Weights of a small GPT-style language model, trained from scratch on English Wikipedia: rotary positions, 148M tokens.
Each number is 500 + 25 x the weight over its row's rms, rounded and kept within 0 to 999. Layers, rows and columns count from 0. Numbers have three digits each. The size before them is the row's rms in percent of the matrix's.

# layer 2 MLP down (transposed), 768x192, rms 0.145, rows 409-549, columns 0-47
100:492464508535486533492476501480545475514485512492497451506488502495512548532523529492481478466462493540498471516500541520523518532534492509506517
103:452488535511507494500490491490474533524492490531475517439508492521495484461498511526512543522563442469475484493518468464493473499463523501529522
106:490482530531476512477491491483529527529466480513553502490504517538476499507531533493504493480521501526479480479480489488534524516523486525470484
104:508533469517496508497467540517533518479464499489477505515475509495527478503478550497542476515480524481518521498456496514472503504501467456471487
096:497463503532486474517510492497450506537510520480464484498494480476553486445482526515492543501497481475515543473464493541492518476546526482528523
103:531443494537510484505497557536493497534514498526555494505499569561487529508465487521512470489497556497471492504500482505513538490475482511495558
100:494526504521502522513484577537499505489482522449505508545545470504497457491521540482496525471519472498488520492502519481469478490450475502539506
102:495505472516503480496457477542495536469571501536502522528521488534458483491490494512494418495506525487531496505507479504483514506465515475504477
102:504473498524494473523477485483504541475469504489494517466478474446499489480469481498526482543517502505504474473491525460495506493486502515491550
098:471495507484498517543439477480441486529497473507495536512480492481509491504545490491505472523486517529481491448457504494505519477509502546525525
106:513532481525469493518503499538526505550504542546500517481515517507483512516496520494510468532518513497509545494499498487472516482501540485501515
098:502493499511468459458478487519454542479489483495576537536511512470492496500520504501476503496491491524472498505470472493528510500518502493510487
093:518497535569509513474470526544495490513542500502507512486457484548508498473528488495488488530493490479447525494484537527492521520480512483496508
102:475512507489529533438523476522530518487529517461505516483495501505483537523525466528502467467483451492452503474508500480496501557525524477504523
094:508501494480491475503473528526499499553533548470531508513468508499527472491505517475478514478540523504491522488483494516500536483538507486479489
101:536501519526515478482493554500506514487531496508496474498499549452518484521508537509506513524517515528474526520474484430534528504496499496509526
104:440468519529473524478489504505482491516505524497447470513487448524490507485504493507532514464533475501479512491497487542510496440513530474492532
106:545497472538490475478475479505504499514506490488495478519505509520474481470483507501507481553484514519509468458480478495495446542506511424504506
106:492489511462489508469472531492476515507509467494489476472504505481536510472482523448492504564542463534523516508497495458485486461519530496516486
107:505467519481465482525473473512497502491470468508496562522482518505511528495488566463485530513473494524501496541488534538489505503528513513518509
100:469496526484461512487479480519483511491486469521566487503474486501503512542511511461471499483473529513459538481466500527502482497528502529523494
092:518502504523469514492469473467492490485503522486539514500517465496531511512534538489497509452490482481474504507482503495502498524536472513531512
113:491428511492470506514523534517511521525531541500527507511497525496487538514543487481535474481497537495515522520500505463480479444470495539533547
105:530493535483530500472488474482465502490488549477471522508507479468514485519512549473466490494485492533487525467489502480535452474486489512488505
097:496462480505535521492503527527525529498509527531537532487465515469488503529524468518512490495473500543472533515455524470465526502511487503510544
095:502494511498531518499446534501510536492479480490487510518534518491493516476474503534528492508509509455494523455488558490495523494479503486492499
095:507487528585516531486481480503509488499519587478523476521517523501524479504530570487505487513491496536463492492512527463496493488483517497483476
097:496511499487475517513512483481496555491528483474507485495540508491538483482518511510543522520506535509496488497527491525534484450533482470516502
092:509527491524479503502526519523548449474525536498537480547468474550536502468488513492480445493495457491487492490508511485493475490479496476501559
106:499506534477524521453469481512502500521529491512454542512513507542504518541516485478472468461528518480526510541441456542478476515476529559506525
100:544546512525479493519465497503486509460505523517479537506513487488530465481453507504476533524479481483471456528498471514466517487504531515539507
103:505454495533523499537523511520514519525539468508486488513512526540504500508544498510558513518539489488535501504518495507486553501516498513495492
103:479486515473504476481503502487502498517510506499528554479508473506508510514498473457489535513516515510525533485498493527522504524531486540519477
111:526488501506502525476511505538486506497490518534541552477518560489476488486465515516502493524514493491458494498493493481514455464530479520486527
096:471502504520524512477498510532529529515530508543485528502514505452526496484511512465519513525493460470527509504488508483481476517473494445509461
100:479487491550494504526473454531495484525505515496492496489514499519494516532562485498529502482498513504489486471501455522452563533515521484492508
100:482497496474506508530491491489480506536504505525497504505534487507504526509500515490508466510515466537521494500501469513479491515476498542551513
096:498471525509495518524490492491510541483504493506484475494509542502492508530506494498509510509463505472545476457503462512495488516483483535489497
097:493490496494481461521471489519515472501491554497484467524516523505537516495501523437497538471552506494479543499484480481465472525542530497493466
105:515483528511512494498492479500493523502480467488488494501519493511466539520502512546510515536518521424482533502477472498489503525498489498508519
097:495487517539499515507498510489539514529495511499520504515528537503532506475467504468526484504491501497482507442522520501441473517501504493432455
096:541490496550520502486475475531572529512499515520537505505465470481542494496540498477488491525492476537480487460487486475502508489504522505525465
105:502516494542460542489494510508498464492510485493498476486464495523559477488489531512483478516491518517452524472487451485540534482493485510503496
100:517499531525495514495500505520500486500447519542513506482483531538514496520470475544508482489533473508489505445530478508454482521468462485492495
102:500470475523529506511474526498506506506459504500535562498496498493476473507550474507478515443512457544461485492526503495516509508495517516534526
103:496484489481474473517492531518515469514538528524504547508507451495490470525470499507493508497473498515541504476517507442488497492474528500531477
099:503486556480509488497514477505567491464559568549519494517516482484505500504530451491465532528492519484556499508512492503513493516453533517481521
107:513491501482480508495507509543499502544471516469540488477499558444503486484536504486448483491474510505521518477472527497526523482503516502501517
100:520492533531497522444493489482508562470520479469452516497523476531499481499504501499480497466503494533505480517498493516468508541509481492477511
102:537533506495504535485526557534545491535470481502508486492469517501490496468521514445511492447478487509476506517479478531527448509499505488546503
097:523534520503477526502481505535514496511467486493521512508434483497499499502491487478517513517544530488523496489474495538487509503515518532515484
108:519468531523502484499529521540521487456517511487506535473479523510458477496465543569478537470496523508493494497511463558471519473498522532484469
104:486502509533462508464523520551483503487520478484463477490532507495493456504495509479490511521513528487444513509508482531470514484530520520484510
091:486477504521535481474471502515506503478550455503498491509484490534507532464509510465532512479485476480494432493480480475509491514513506484559513
096:518499523471519517460533473491504517536504510506501479493489541491484490519474516458524437514526527514465525500493530492482497502534469522465539
096:476504510520485509477494497485507540482449507483528473495466504508493493482510461511510507468442513563514462515464495490538490485483518503493530
103:474497536522495489482480506496523499462569497509541477508467514553529510478507540481530513512493493474486489531515490517463522473475470496486484
099:519498500575477510494484486474496496496548508502522504516515500554488505482538528493507490524496502522503449521480521491469459457487494572521465
097:514531532516500549516500472440449498474505515480482492512486487494492474513503479503515522522512526500533527547447485497476518468466464485508517
100:521520488518526494468492498486512479490509545500480496490476486525514466510548490467535477490536502497514474520550497490470507514475530482503530
102:523494536481523506488486521491488547501491458461562503533506528502513492520535495463476479510480522514494489524536505498467504531514491520494534
100:518490512458488494471531460522513526482515533517490490529536517473457460524510506538493514469503505489486516460481502567499491509525492533514522
100:515506475492526507492483462507505525489540497507528560472479524475476529501528456490498500528538459486446498507477536503516446506522507544476537
095:535487506523516450476493493498532553507518520501457518536556532534524473557492485506511491534527531519509509526556502535469459496509458517474524
092:537490505507519490495472484529530516493452530486507506524506485516494500506508512472496545507455481495539475447535494502524494491481527516474513
098:491509523513508542448467470526487526497546515521515558471488507524517504527480496504477509517517486486482499472452486534512485499475466508515496
104:497512526468509481513504503503506534457483476490467513491575515553459510542465490510537520498493447497483486455528539502492495515528527505469506
101:495494497488510474495431487452476505471518467468511491430525486460514507524523472471529510509498508453481489495482485495491537486473484464460447
102:526512507498513497491479523485469500495547515509540556521503504496464508500469508479515534483548498500488579527485463506519496500499458504521497
105:513487526479513494505511538490499488518565468490494512509463485471460517520512506531529504570461506456509556513522482498505528512501538496525513
104:493470473504502494536470505437515505474516489508518495468498506453517497499490494498491534475538468454470483491489517548516509495463491536503535
099:514524542489476508538446491546507470477470538497489516504461506514500505525515518475464511499525539483488485505511562493494503502502513484510498
103:483456506538523524503523480526478491465459484477479497521469455492480496519506517496512445493518482509455478464480492500503518511478484505496502
107:506524485525487475493497468538472492515495489534544489466528505495510533486520477504476524517516538495473517493533484486499543516546485548494459
098:523491500486481477508473517504468502486491520532505518520457526463529499519534463497518481506502484544501485496493519509508494546474526486502536
093:525524481509465464486528528495446432501492485508509488503533486532496537501451522506502530503514508499496516502522470499485521530511473505515490
107:511485501523524494472530452526483463477458507512496506470537487467496488511522504511519509515541509495516504533532498478475533477470499476498489
095:519483510555516481490506481457523517510481572539522483521536524507512509497529486529522486506501528496492472506518488474531481481505506507532498
092:444471495498526473447494485499513476551492500501501491471516479497476524505527497532492483548490504503496506512528521486512513500487493498490450
104:515450499558461478514461492565516482458502482503524530472492508517491484506514463486512533546526543498429558519486501485520465506521506524530480
099:494507501550489535525489524458513550512490495508447493542480500456493516510450516560536469475505504514493478452485538484432500420482447515494509
101:515528508508512503450524473473532511534458504460470548501516522529536456485505494502480517472487489516478474508455477496510477511521514481468484
091:529543494527507502526484526529489496488493466511495475548533520453489492516559507500466477525486474483476519495493468489506510517528518447487482
103:504505495522507518488479462524485537520505484463492486534470488540522522531511530568523517492489488472496523443522484440509484498496468519479458
101:545491458487496479481489544475491549509545497502468439506531509526461514523527475478505528472496495516506447477546485472492466491473522480507479
097:516484493544487512481458477466478508542541481537544476484549525479510506491513524528460538491521510510505457457510504507519486457482476460510500
107:507504529510529476513486447492510497557464478506500496499479503500489488512448490465522543428541473473529511514505495484486480492557539510449481
113:539494517485486498494490511497495475469476532447515548488498528471489494493491490530487435471472504482503501490520531499482522476536529535563520
090:469542508517529519515441529479501488484501498451546490466535523527484532504512519477506472522502521507551490481486540512474516513551515499463496
099:480465473495508508472496513476489529484516525499508520451525499492488513504534542488483474466443545517506470462525520506517462488493477492496526
108:485490525504493524497479497508461525520517501458521492495491520480504477495497513507474462509519525498548491524481508446520499460508487520478524
098:523488524521457495498467494479492493488496504497544523511506501479489510489476493493523481473518478534495520506512527508544485508484498517543492
104:485544486497497528494491498510521532531435462494501510504491499490481493524461530455509473463512533536512547530500519499486513530491511493476494
100:475503507522510491518491486501468495470507513460496519524467511507540504505511535468491514511519507581516552458494460481525512519505478491535503
095:510531465478508525481503469481528502518496502509532522464518481454555475489460549518462502467504445508529505493505490541472506521497494481475489
109:518495499527498496498499494443501486485525474425525495497488506476478480485490557507517529496527523516543474496507512494500471443418462504540499
098:485531518520500528486494486532489505512499499474527492537498439511460473511495480523457473514485545481471481483530481503503515480496533494500527
102:502484493503512496542502496517458473511485442511506523511451482492501507503526482541501514517504455526498474547503489497529533528515485501496481
110:478488562509497456511475522493474499511484499457453478529490486497514508518502471528453493477465483518489469496524499482522507494488491521473425
096:461468485487499509493488461462480489512523492484517514533458493510562506464492561487526480493503497524509477503493507485514461510496468484484545
097:492487519486494523469482469508511543485465501492524568498494476525504491509512475524482455476486490499505505511526528479448511522513521484459490
101:515498509510513460513494501492531534493521514479477530533499510535494498492499503532486507529525493481466503485465470516506502482485501527459512
099:513510492524519499483524472499521547483486473466446506520465512501446484471480528556496467489481464526501500499550475476509514464492525492496507
104:518514473511495466509490491505510520520510534532515530508512531496519501494512470517492502511452489486471500453520477480560490479527530518499534
110:499486568495477482523516525485510475527507517521473459531527509501516486523456521483521533478487455530537517512492502502543492515494488449522456
095:480484541528465477477508520516526529490470479481511505534476540510472485473515534453503514478471512497513484493542474488523488487500520524507520
098:447511468481503508472493526476476480511487483497480452497466496461469512527522498517487482460478488482517503527549463515506501520474487519507532
102:523543464519509529484479525508525455481478508508477485522501494531530467514447515495531461522544551524450532518513491497520507508472516512481512
103:474504478526520544503492513468480499473484474552553491528489528490494492489480543511519507483526520508437504527459499455507470490511534545526465
099:522482512537447527439498498506491539524493491472505504464509505490465500512508524492486471510505471486496478492510466488493515496462524501518480
092:498515528518489511450513481494522549513467511503527476511547515519497564497532504540506510506520525474438496555476443519492505452493507500476502
101:531463504536468498469506450468503470507497498462519532571476504504476460523492499494496510538491488506502519495513561498510554439476447526541503
102:474471515562501526536484505518489521465482482474519466540460509517525490450510523511523477540504499512521519509496496508485535495528549490509514
095:503506520475484509494500517492551549554461505512539496509508497487471534507489505526475511538475537527509461507493502497504515515534500487500511
095:489513496471479511489519487525504521495496499520537492484534490478537475518518502467518520449480527466485514470519524502488503504504496433537511
096:477452537519515535523481483489518538487491479525527527462463557489508483516459475498487529538508506535489459481516481559465504514537540524482484
103:482531497491503510473462549507529501508497529485417442516523484489474551533497511489518527514469454466517507478498474557527496471496495514513553
103:495482513510502506538511473505480534512480475525446473506504460454466510491466525481533484472505485497532518509516503484533492481478495466519522
102:497505506521471522521504473555487568500514483556538535502501512484494532482495499485524469492521524516500507517516511464510497472514451505514500
092:492485480543471465480487494503478532478489538490531487504511446505520537520512493455478484472496497550504487474489554477533507554510532478467516
102:444502506518484513544483489535492522517520510479509489516469530510497522532553511471512480557467509513454455486470513508472536504487518508500511
092:491530452488468520521524493496469475513479532466533492535457563444460485526471509451463533484479501518508493507511504530513512464482474461454496
098:465496538493491540483527516508495488552521512489519501478462485504505501539542496486527500479496430476478485481479519502516539506538502473495474
097:482534509526531472470478454494524539469523517466481509482462501511482544481519534480459514463513502490436471507533478532494525503499500477506495
093:496490462517499501500501517500502537510535513504542548459500477478539515524477490484516512479467476504462502508495498547532492475535491492490504
106:474506504506484526510495498518473503536507518563486506486524535523504462535496530512544436498503486521507440505499521494493467606498444471475519
092:468520539509533508517497524467482500555513531514551468514511541476468509515533499512522459497507480518519503460497528553493505480546496528485516
099:508513488497499503467486551534487522533472491511503502494458504472530552514460503517523515523490535483541437487494467503507496519502464515526508
102:521464533508521493502472531504525495498503513455567502496467484484511502514555524475450537488498501501474479579544480522498516489517495489475507
105:545493502517486499494480493477499482517481521509507470525532511508505514491488530496491507488479502512474514514463457545531548547504491522547497
106:508506526535497504520497507504521500565518508523527527499524530510567502486505536495538495507470496544510531496508506546510542499505530508475490
113:512505520502510493470518515502534526461525476468500456497558499476499473506503493499498566506516518494514493507512509525466529450486524471469494
099:517483478549456474519471498457498471493526498531477499505467531535486490517473492483498515459491504523464465488466566490481503479522562504492519
092:470510508500519487504474490485486509529526515530499520491495496488560410489493478497530532463519478492463499494490513515516514500538483522525473
108:499514541511525514464540482529498516518515470517494496438523471493519502479494522458493513515507495492429509505461482463474500504497488488524480
096:494506499516514479478435458486513519469461482507454510511524535498505461518494477486517513512506487497514463467543561526492516495529496491520487
099:508510500509511515487466508504542497495535508491499526526515496477501522460471545513485465527518457489488492448496505502514506510493480515498534
104:503487532480485515517540471555476490476454493505471506488553496457470532503521480528535505530487490520508507499493471487472472493468485493509503
102:467438483524499517492479538525506525544525480515471523525507519488502515499525496518490521504532494501550510519522500530513529479507545517501546
095:536516477508518515506494462501507558547521513498479494500467479483530536500468492502515489522494506498499479488504475469447473443499496512528523
098:489465510508461514511514519468492529516477521481509520497531523481578555522497505504478509502486574493481482534542493518507494483501497491500512
# layer 2 MLP up, 768x192, rms 0.152, rows 410-550, columns 0-47
098:499477534436512538498479508489488468534507500476541466507506495489483553483457520546479466516507502458529501498506454517479505492514517520475458
103:520510485468469492535526531457515482512496506528528474514513509493471519492482546520498482475483496535527491560505479535476519527456518521515470
093:466504528518508441498487533502517480487500524463476482477483462513518513483516524514503504530497468478452539491500497501485488522478571494507475
095:493492489501496513513491510488478524535492483521487468495477515483540520545494502527530512520508490472502480494524458496480491472535514490499504
100:484502478510525524519478512497475498499477486526534490502434529528496518495493472479488469465495481444509534497487519506531516510508484470527501
104:479517541491509500474443507525447476481513492557518494462530480509474492467527488471490526499498497477508503503538546518541481509506515506468490
108:494525485524476494514508464510484520531555478512478522516489518507446521530495549499507500472471517484502468530471456491503495503478495499506505
106:547487455531486517491498505507515502466459500491522496507479490537464494494452458446533511560523469507536476508535491496520500487520472480496483
099:526525452516468481493507530515475549501470528471513472487495483537498501443536506476496437489503552524503449486508467469544480525488494518527522
107:518532496471510503538498484551513505450522506509510467530490497488510516465527517518481514502461563508507507524578494531471497502522524504473486
103:492472486442577541509473468498515485505511518512530485526507505449512450494521512500487477477458502487503459499501500510474528519514503493480499
089:506493542520555503487518513461488463562482503505538488500527524464504517493474507477518513516473462465530513463492512500496534478509500497477476
096:483494468482546500516515484568483536486498534503465522459466477536453497492511478515538482492535543512482514505505449503504493519505532508559511
093:427517492557507516476509474467510494501493488514501486542484499543507491470473515513519517465521491488471524505499501508503470499555486444515522
095:456523527497464554513489456463464496461483495515521519460511468510480505492468500528460498478497525551524541504485492489486503509548477494531457
103:481514451463491535547486461496508545477458506471514526511488500529520510540465525504503522480469517468552501471530530535495531529496506535479491
101:519505467467499497541491472499463482510511474503507495563447494525462538511483525457503490476475503541515493442512482518473481522483547503494467
105:515513545476500498498541524479504492514502487491492470506487520489521552489498473505500487516532484472541520528471516481550526516495483525503509
103:505509490508492493512531508486491483483494500534519541479489485511482521514519547514513511531467525498482542526445527511526512491504524448531485
097:504500509501529506523480485539530506504505475505492525521497479488509483466447440485509495503479485532473481450474534504493490473485538486506463
098:484427465472488519487473541535523587464522516492498464481492494521515436483513521531495499522510506496511450484483487522537559502472530456511510
113:463478473509508493526521497470488485514524511494505543520530507525498500510484483518491511484484508489503509506481470520516489494492494517562517
098:492485455517493499493499485478461489518486563482483512468500490529508444528514471475505479513459512490540498537509460481522500473485501512478520
094:527457499518464488488524486517487442497541522515546491441476511497490549502481504494502494534488515481520478481528503518518490474510476477502516
095:512583489477519456508462563484485510487490501478532512516497507484472471502497455432517505484464497490463465504503448540487477521522481505521526
090:469501502537509512511548499480537510518509485511502522495459453479542477449541515491493468500541448496516468491501531467540515500522518471480475
097:534496486511495503499473504503541476533434487463527467464516485480495519572513452463460461500525512487468501466495491450486506518504490533501459
089:460535500448525524465475510485505469488539527570487492502524503550490491508470473514485484485534462517496495498505515510516531477467530447480467
110:485495536513486484483533511481494491494519481514491453464491491525485503505489520528513463476507506507517458472491492466492509505452518477494470
100:469517489510482488460517506481455462509489516489504496490521464507505510541468525503484493484490468546519501508526500495466529488462498443536504
105:450480521501535495520486504497478507516562449520528518516501467518493526487502508549528533494531460487467509501500496481532504488481510512487470
104:530514500493522558518493487498490485491485501500517512479498519451529500532476535506504506487501459492468517463477513508486477490461481490484507
107:503438470494467499509538509476464499487489494486486493484493501439477503485501517500517513507489483432459474495481493511481507480507477470497508
094:487506524461502453526476507569503474490510524484510528493531493487480498513480524523496512465525538454493504472499527526489493524487488532535514
109:531466453542516474505491536522497472492519527484529494562489504527483509468477476486495517456544523491507455464468512485532507560522478498538513
103:500487499536506501454526526508519514514475484489468496502532477518533528518487459476495471509506471482464507501541488528504498472487530502481517
096:483498470521536510471531488490469486466511495514464461522563506497491527488509513497537496529525502531514500496492465526524523526438491487516476
089:480483531481501529514509496481526450485509513467483493516514504487509563466506473475487493475544494506501488489514510469507514520501493498483476
105:526515532496517529474509478462537493489522488481509499494459465457500540506474553464487525475524494527478545496502528522469474522475496535527436
098:488515505485501546520491545434486512525490445545533432511497512469508516476462539488462486499470504466514500445534485515454500514507533537449520
099:509503491489517530531516493464504522482497511498532502524476518519495471474493473453480484495504521506541510499501501474565540502478501491486497
112:494525501430522466491503561531498542535462477502478499456501475539493507482523490531462502499530499505539504524459463481503497513562498494493475
097:473491492501472539485496472506481510510505477486509521487510498515518542547482494478459511417509483517494476474500495486516485504546500462480500
094:521536473490549479512540517507472530493439491501508502520487485510529497466503489438484483535473511516500473507532518496496491489447488544512523
105:512521515489485469494489491511488527495527501511496507449529470504513473527541487522484512551520489562486478500494483505463546519474508471498507
094:505471463518464531502520525537459509476522492506479498474448458484509523445503433495479492511496497436472498452523456520539501462519477491482481
095:530522480518511499529497489484504508513526446502510519545485508483502531531516456457509464512479453520500517474507480514517474498507534502541480
107:503485486473475489486537453485518525496514479489489509510520505534476487505546506510441527476439519502556491541451519512464480489511521481494454
099:542469511481473513484493515530459475508493537480496496515491496521491521509522552510504524506489529500504541492492494546525487502474516517528540
099:510502533461510486507474495500509489474475478469505499521485499497508481490504513516496440450515540479541456520525497485518500520523493533566519
102:541512546537498434521504509501524498504527468508513469472460508481508524494481519527469505482490468456471510471487491512473488477506502531535530
095:467504472519487541506492509489506510502477497499493530515486486552499473461528484487487495509472500425490528494517479517531535493480483515504495
091:570475523514495509459506475537487520485535512484516492520490491513496514447482506502493509478521480465504505516498506461508485528506479546488542
099:500494507508494490478495497494529491504485507527530541520498504508554473475490494526535483509492472491464531506503493526508475501505481499468484
100:532508518478492439494560515531450501490471516539469540507478486499511483480485462492516494525509508510497503550463526478563505463469523502484467
111:514464491505499500522535501487500443481469452514517500499492477503507482497512536471537502487482491514496547507517527545494462439525484525529544
093:486527490478503494523508543505511508491465488480526496494443471495492515511528510525487494531527515523495473509440506580515493495509554519504517
094:512519474491465500487482497468544508519502495493490456513525489507513476498562460498466504496542521498503493507492492515464459485511491502520445
106:490530510485508520496480538553492509518497526526480500507487464530552509505503495502522535507510514494516483511530492473482456521523510525507492
097:499516526479505505510501451465533479558468523496481486494511486486507474500491496522506522552486519471501523518502498493541522495509464502503474
100:500498499502500496495498497554492534515508489498500527508518466492499489523514460506494484496517551458495474524564518556477490529532466505528553
107:476465507511488506488490495470495506484519463536497526487483519483488482520490459520474502532479497478484537509515506468514445496500499484544526
103:491519454547449512515523518506501487507514504509465471462506524526500485476496461523493526501528532514530490519513489496502509485475520515486454
087:520508431527480516514510509512477542501505537474475496503533464526516457467482500522503533478474511533507504519448501553532471536501536495495516
102:491506513524519499490541489512500493510470460540548479513510511465541529439485523496467493493498523487525468501500498488515520519511520497535516
097:522479503482468523489515527483550467533528477460491474496544511504500524510490493472514562511509484514475514535494523498542524533543473531476484
096:523509511499499492499501483492511491452498468479507492495547545442461540507532492464500480499483500508465443540540526510497536481474497488480491
102:520503443463528486495488468544482517488526546483494517523483486508522458518532544482491499511444486486516466499519477478496515468491484495507487
103:547552493491479464463496476555502540524516502471533447495490510506526536485438504509511534506482495492498522526483500487462470474515434513481467
100:485508514474485504467496540484440493520504491523511546535486502551535501491516528465523515525500500450491521497462454515493513472524551477497519
096:498509471513492509481501493480515515538510478527496515515496527510528519503506490488481522474488499498499508480505456510528504525508485538468485
109:511471527449503460470549536526469484526468474508498521480485471528473493534473539494444459545518470492483506484479459522511515560489511474530499
111:534478470515476478462500520517535487520485494535473498504490543478509516505488487525493478471537515507509545507492489491505523526475480512499517
095:484475492492507544482490488483484473507512503503532546520479478503464535495453494534511501503502491463502562524502513493502475491468490531533548
088:556425503525477497530492488493594538513483509500494497507470507467498482525519459495504528522502460477494512477504510539536521450502488490491474
109:494495499475477512482507484501508488536487488524532533469474519470468538480529509503550469488496517511502524521491455523479538498495514493488490
092:515486457475511530521510516521517518553528518481508540478514537564511516507503519490523526502503490526498478505513516486521482502517494483498487
084:569543472421493552498514538519514453483511466512473536476485555508545535529456523472506489524500502496506492475512529516475521507486498505503513
102:532481488502482484551509479499500524491473443500514510517500492517524519508522455470518562539527499539464495523488541496538425480547490486514526
096:527513501440484443454486514529475487488502503504503524536518482465526493522509490500544513502514506518537492453492506481442523450494498489507499
101:472477505516487503488508502525497492511486465482484526497509529488484547491477462507491486513504452492468445485513483491462445516520493544482495
091:468492440521505500464494454500508430529487507478498526492511471530507510489525478485515488510454522474486533511499470488485487516501506464507530
110:472504500514499499531501527498512522486479499485437489538468501515483488510482444554489537483519505501504472508479498481505488519490460485540470
096:486484461487516444563464493513496489516525526530489537499480481465532485523522480513539513498503504481487512478481520492446502553502495514513517
093:517499487503468503483496484496482457502523491522500516498526480459476474484522501470474511514473472488483478480518491525543478499549506457506482
103:527526485519470498529536510504501516551424453501548516564462502529516479517516540509509542546506493498527481532485512467533498482498516492500498
108:533495452468501496536480543546465488489478501517493539514466524509490509480528497498481493487481532540513489507476491517485536492525510523513536
090:536505494482487497522522485414448518485477514475477538496488495449510515487507534529494463491483506500492466497508489444488516475475471494512513
098:482489477514525471541512496459487477490528495566444516486505491451479512480487519513502458520480480497502536484465482491486510501474523495476502
112:496515510479492502490494530521463528492554517503532454499497519511465490508488531500468462544552508509544520503471477501493468520515484497481542
089:501493488506511475508508520481476508484489474493527517462520494496481489511495503451524505486547507512493483523507445545463498538508480500509500
106:482498486504524536506507489510447496524507460477494514498504468490466481488502521525515503505505483505491511518467482470529500528457492508488515
099:513552518528517520529525539527478481524512490482457513524527533509508524515496526489472487468523471530458530520489490473535467494502489537523488
098:429494509508512443536500500489503495495523474583501493493510527489495531530527511505495528505463520469490509496523493475554511481482519519478528
113:421516521473457512508467533534508480499503460488477517494534515486480469505485494528525513523493511512492522540525474488558432478454498497478465
100:485506478520541517470478510510510523576505507517524522520536500491509494494511500483449495493490532495499513502519479543506502489504513452517511
102:537526495514488512538499463505500575506503481528500480462484500499557518510529459498476508495472538465529495531500466471488530459507484504514512
101:500493514473489484517510555498433469472538510462487508537484467519499508511491475481480506485493487455470495500486544480489521482512501514500452
096:550494447482520511482516515524491522504498517473489447515504512493501468505489494506470486514479509497474499542512506475515548463459468507566481
100:502462513526440514469522527454464495514490473461525510519513458494504483515542533518479481474552541450541478471556493494541533507466457559494493
105:461553529501488464494492482542489484495498456484500529510518485462495502486466502480502471499497454503447523457505482538484517488518489488520458
098:518472494506517546539504478527490506455505499507495472479502509502492465512486442483452467466458498505501476475537528503495500505490491516517470
103:446522458507523473523509478505508515505467472513504478489528443492486485530481474504516523472489460531480471534504487519517481455540539466510476
102:533548540445490504533484526498484513538524481488491486538490493501450511457520483542498499494551495503504520458500526473508523511473492520499478
096:549464491504520503527482446521496455475448459485543482518486499519509485476491468515515502516512496490498490517462529518477472524495490532489539
101:578495495517499464497505483516509513501474503486519522524540504493532456473466505452455521485506553463498450518478516528498503491484519470485478
103:517528452504492501516485497490495460469523496528509498526493533509538480505482464490509500506526536537491530485536514513505489518507494512481522
110:521516489524501510485519530538494510562493470512523502491472495516479508474501512507505504484491520548517549482530509497509512503529524483529504
104:517491491522484534517452515480484518528522551475491480502568494517478488515509530505530500478535495456490518485456502532509498471521478503514457
093:499491498443510525512508484461535456501514497503527510512500498464516512505505490548461527472484495509551506479530491531474512519523491531465505
095:542500502485510527497487491534496496507476466449531522493482498526525495492488503498529508485471517459493496489494526542495506476501535541546494
107:451486553467501523532476524512484492478530479481508516514495476539545545505502501544534522533549482452518514517472497517487547498609485491541504
086:506478526499481506472515518488522493480474475489516508515459457497550552531512520502519495511451462496512484501509530471482496460538481474498505
095:531540474466476510487473505501476518513535486538511445502494472495501487530477512476497523522440519519487526516484477495519516472503482506455503
088:504481504471508488513510536496458474527471512549542526498515504465466524517523487476519478507498497505464501500498496533488504531480499445504516
101:516508499487492535469499505498536476487476545511513496487507453477441496481467466472508492502494498503452489496518484524476475506527496555484488
102:506477456517488508431524516535514453522478534537493503480474468466511518508517490500527498474494510435492478523527517554529495485458503501480500
110:483473514519499460471503510512510480506490502521540523481481474531463548507495514490526480482520515483445493488493521495537502479553469480500472
096:558446537504505505533524458544542503486529528477476508508469497477501497470476449506469471505500462511525510512489479507517524496496491531500471
092:502554503496507547547536499522504491491497520468484467455493490473428529502517488515530511541468478541447469505506480513500489524541516528495526
097:474454509493558482484444521506482531508497491526435523502511457494498512477510463520490482535528506458509478529544489502500479498453481515505521
098:526474517487526493497485519469497494527525550510471530526493512523526516464464488498481489492493471487511478475520474501528501535483523480492509
096:470505537473502539530539496490481514527458536481500489489511477512484493530480497526482536506490510479522484549497475499517433486465513523511460
091:513498460463493541486479487497523489518514481466549519500475470495501493491459504520523542490500499477492525501479471494512518557427482490499501
102:514478508453529493519478458548509476516481479487479500479523519528485531493475553453503496532496523493503488510496486506520485523513447487515487
086:496498457465480527488465473490481527501504430546535511465482527443505522511503540520497508506494507514499556490515497474508503476467493502533516
092:524508508523482518495521530478470456528521502505501501481471506480488550457500524517510507502512471476479498525490493530530526544508469488472501
104:483505517515493490497531473477477469517540516490530491475514513477482495484477481442469521465491515497534543542497508493489500534468523504471461
106:522499486502491490474468508553538503480523514526501471534479488483472515506530489447493530533506472552437486471518496534473518518497471477495519
104:476495518488499481546475512486507471542500498472476492508530491485509542529509513502518484492491530497526502497539535540443563524509455495523488
115:497513475509497524525515543528478500508518458487528455485524487480444492472524455447467566489499513531497498560491492480501505498573477502502493
098:508450500517451514516477538488433509530547495518488562492459496509476450480518499506487486461470490496541514518500520497500478482490552497524462
098:515540499482505518500500542510489522484468459510508485494497469497503503499482504500460484483516439528466464546499464541530498508506518505497509
108:518480509473559525493532475497475503534498504512475459484489506516514528445506521502516539494485492495524478476493515488464478467495511457524494
102:534496476527516513511559535535446509517462504462508465493525499522511511516491467511507508505449502477508484468504514527513499496500476503473511
097:506549518479488495552519527504513499462485489515510528465509527460486544525489513505505563515463509525536543466492475504512486467516493498479501
096:502481502545491501460474489479494509530556532503506457473495494502473496493511467522458524469495473463522514475476516463459518541508507523492497
102:530505475516520498498485484492489475529536502488471578532521510478484497481488505465495508502513480496489543491461500506467521517509469502470484
097:503499499471488533477486460533499496523499515500514481483486492474488521482494453537499489520511484488533491468492536538494518471508501497489528
101:498497520525482523499460505493484478516493476501493530479504495519543528484474506469478529456467502495476550532495525534505488553547505503529498
098:469522479552508534502505500487500505475518494494479455490454555470430489560471474490479508502494515517452508496515483471513539497476410524489513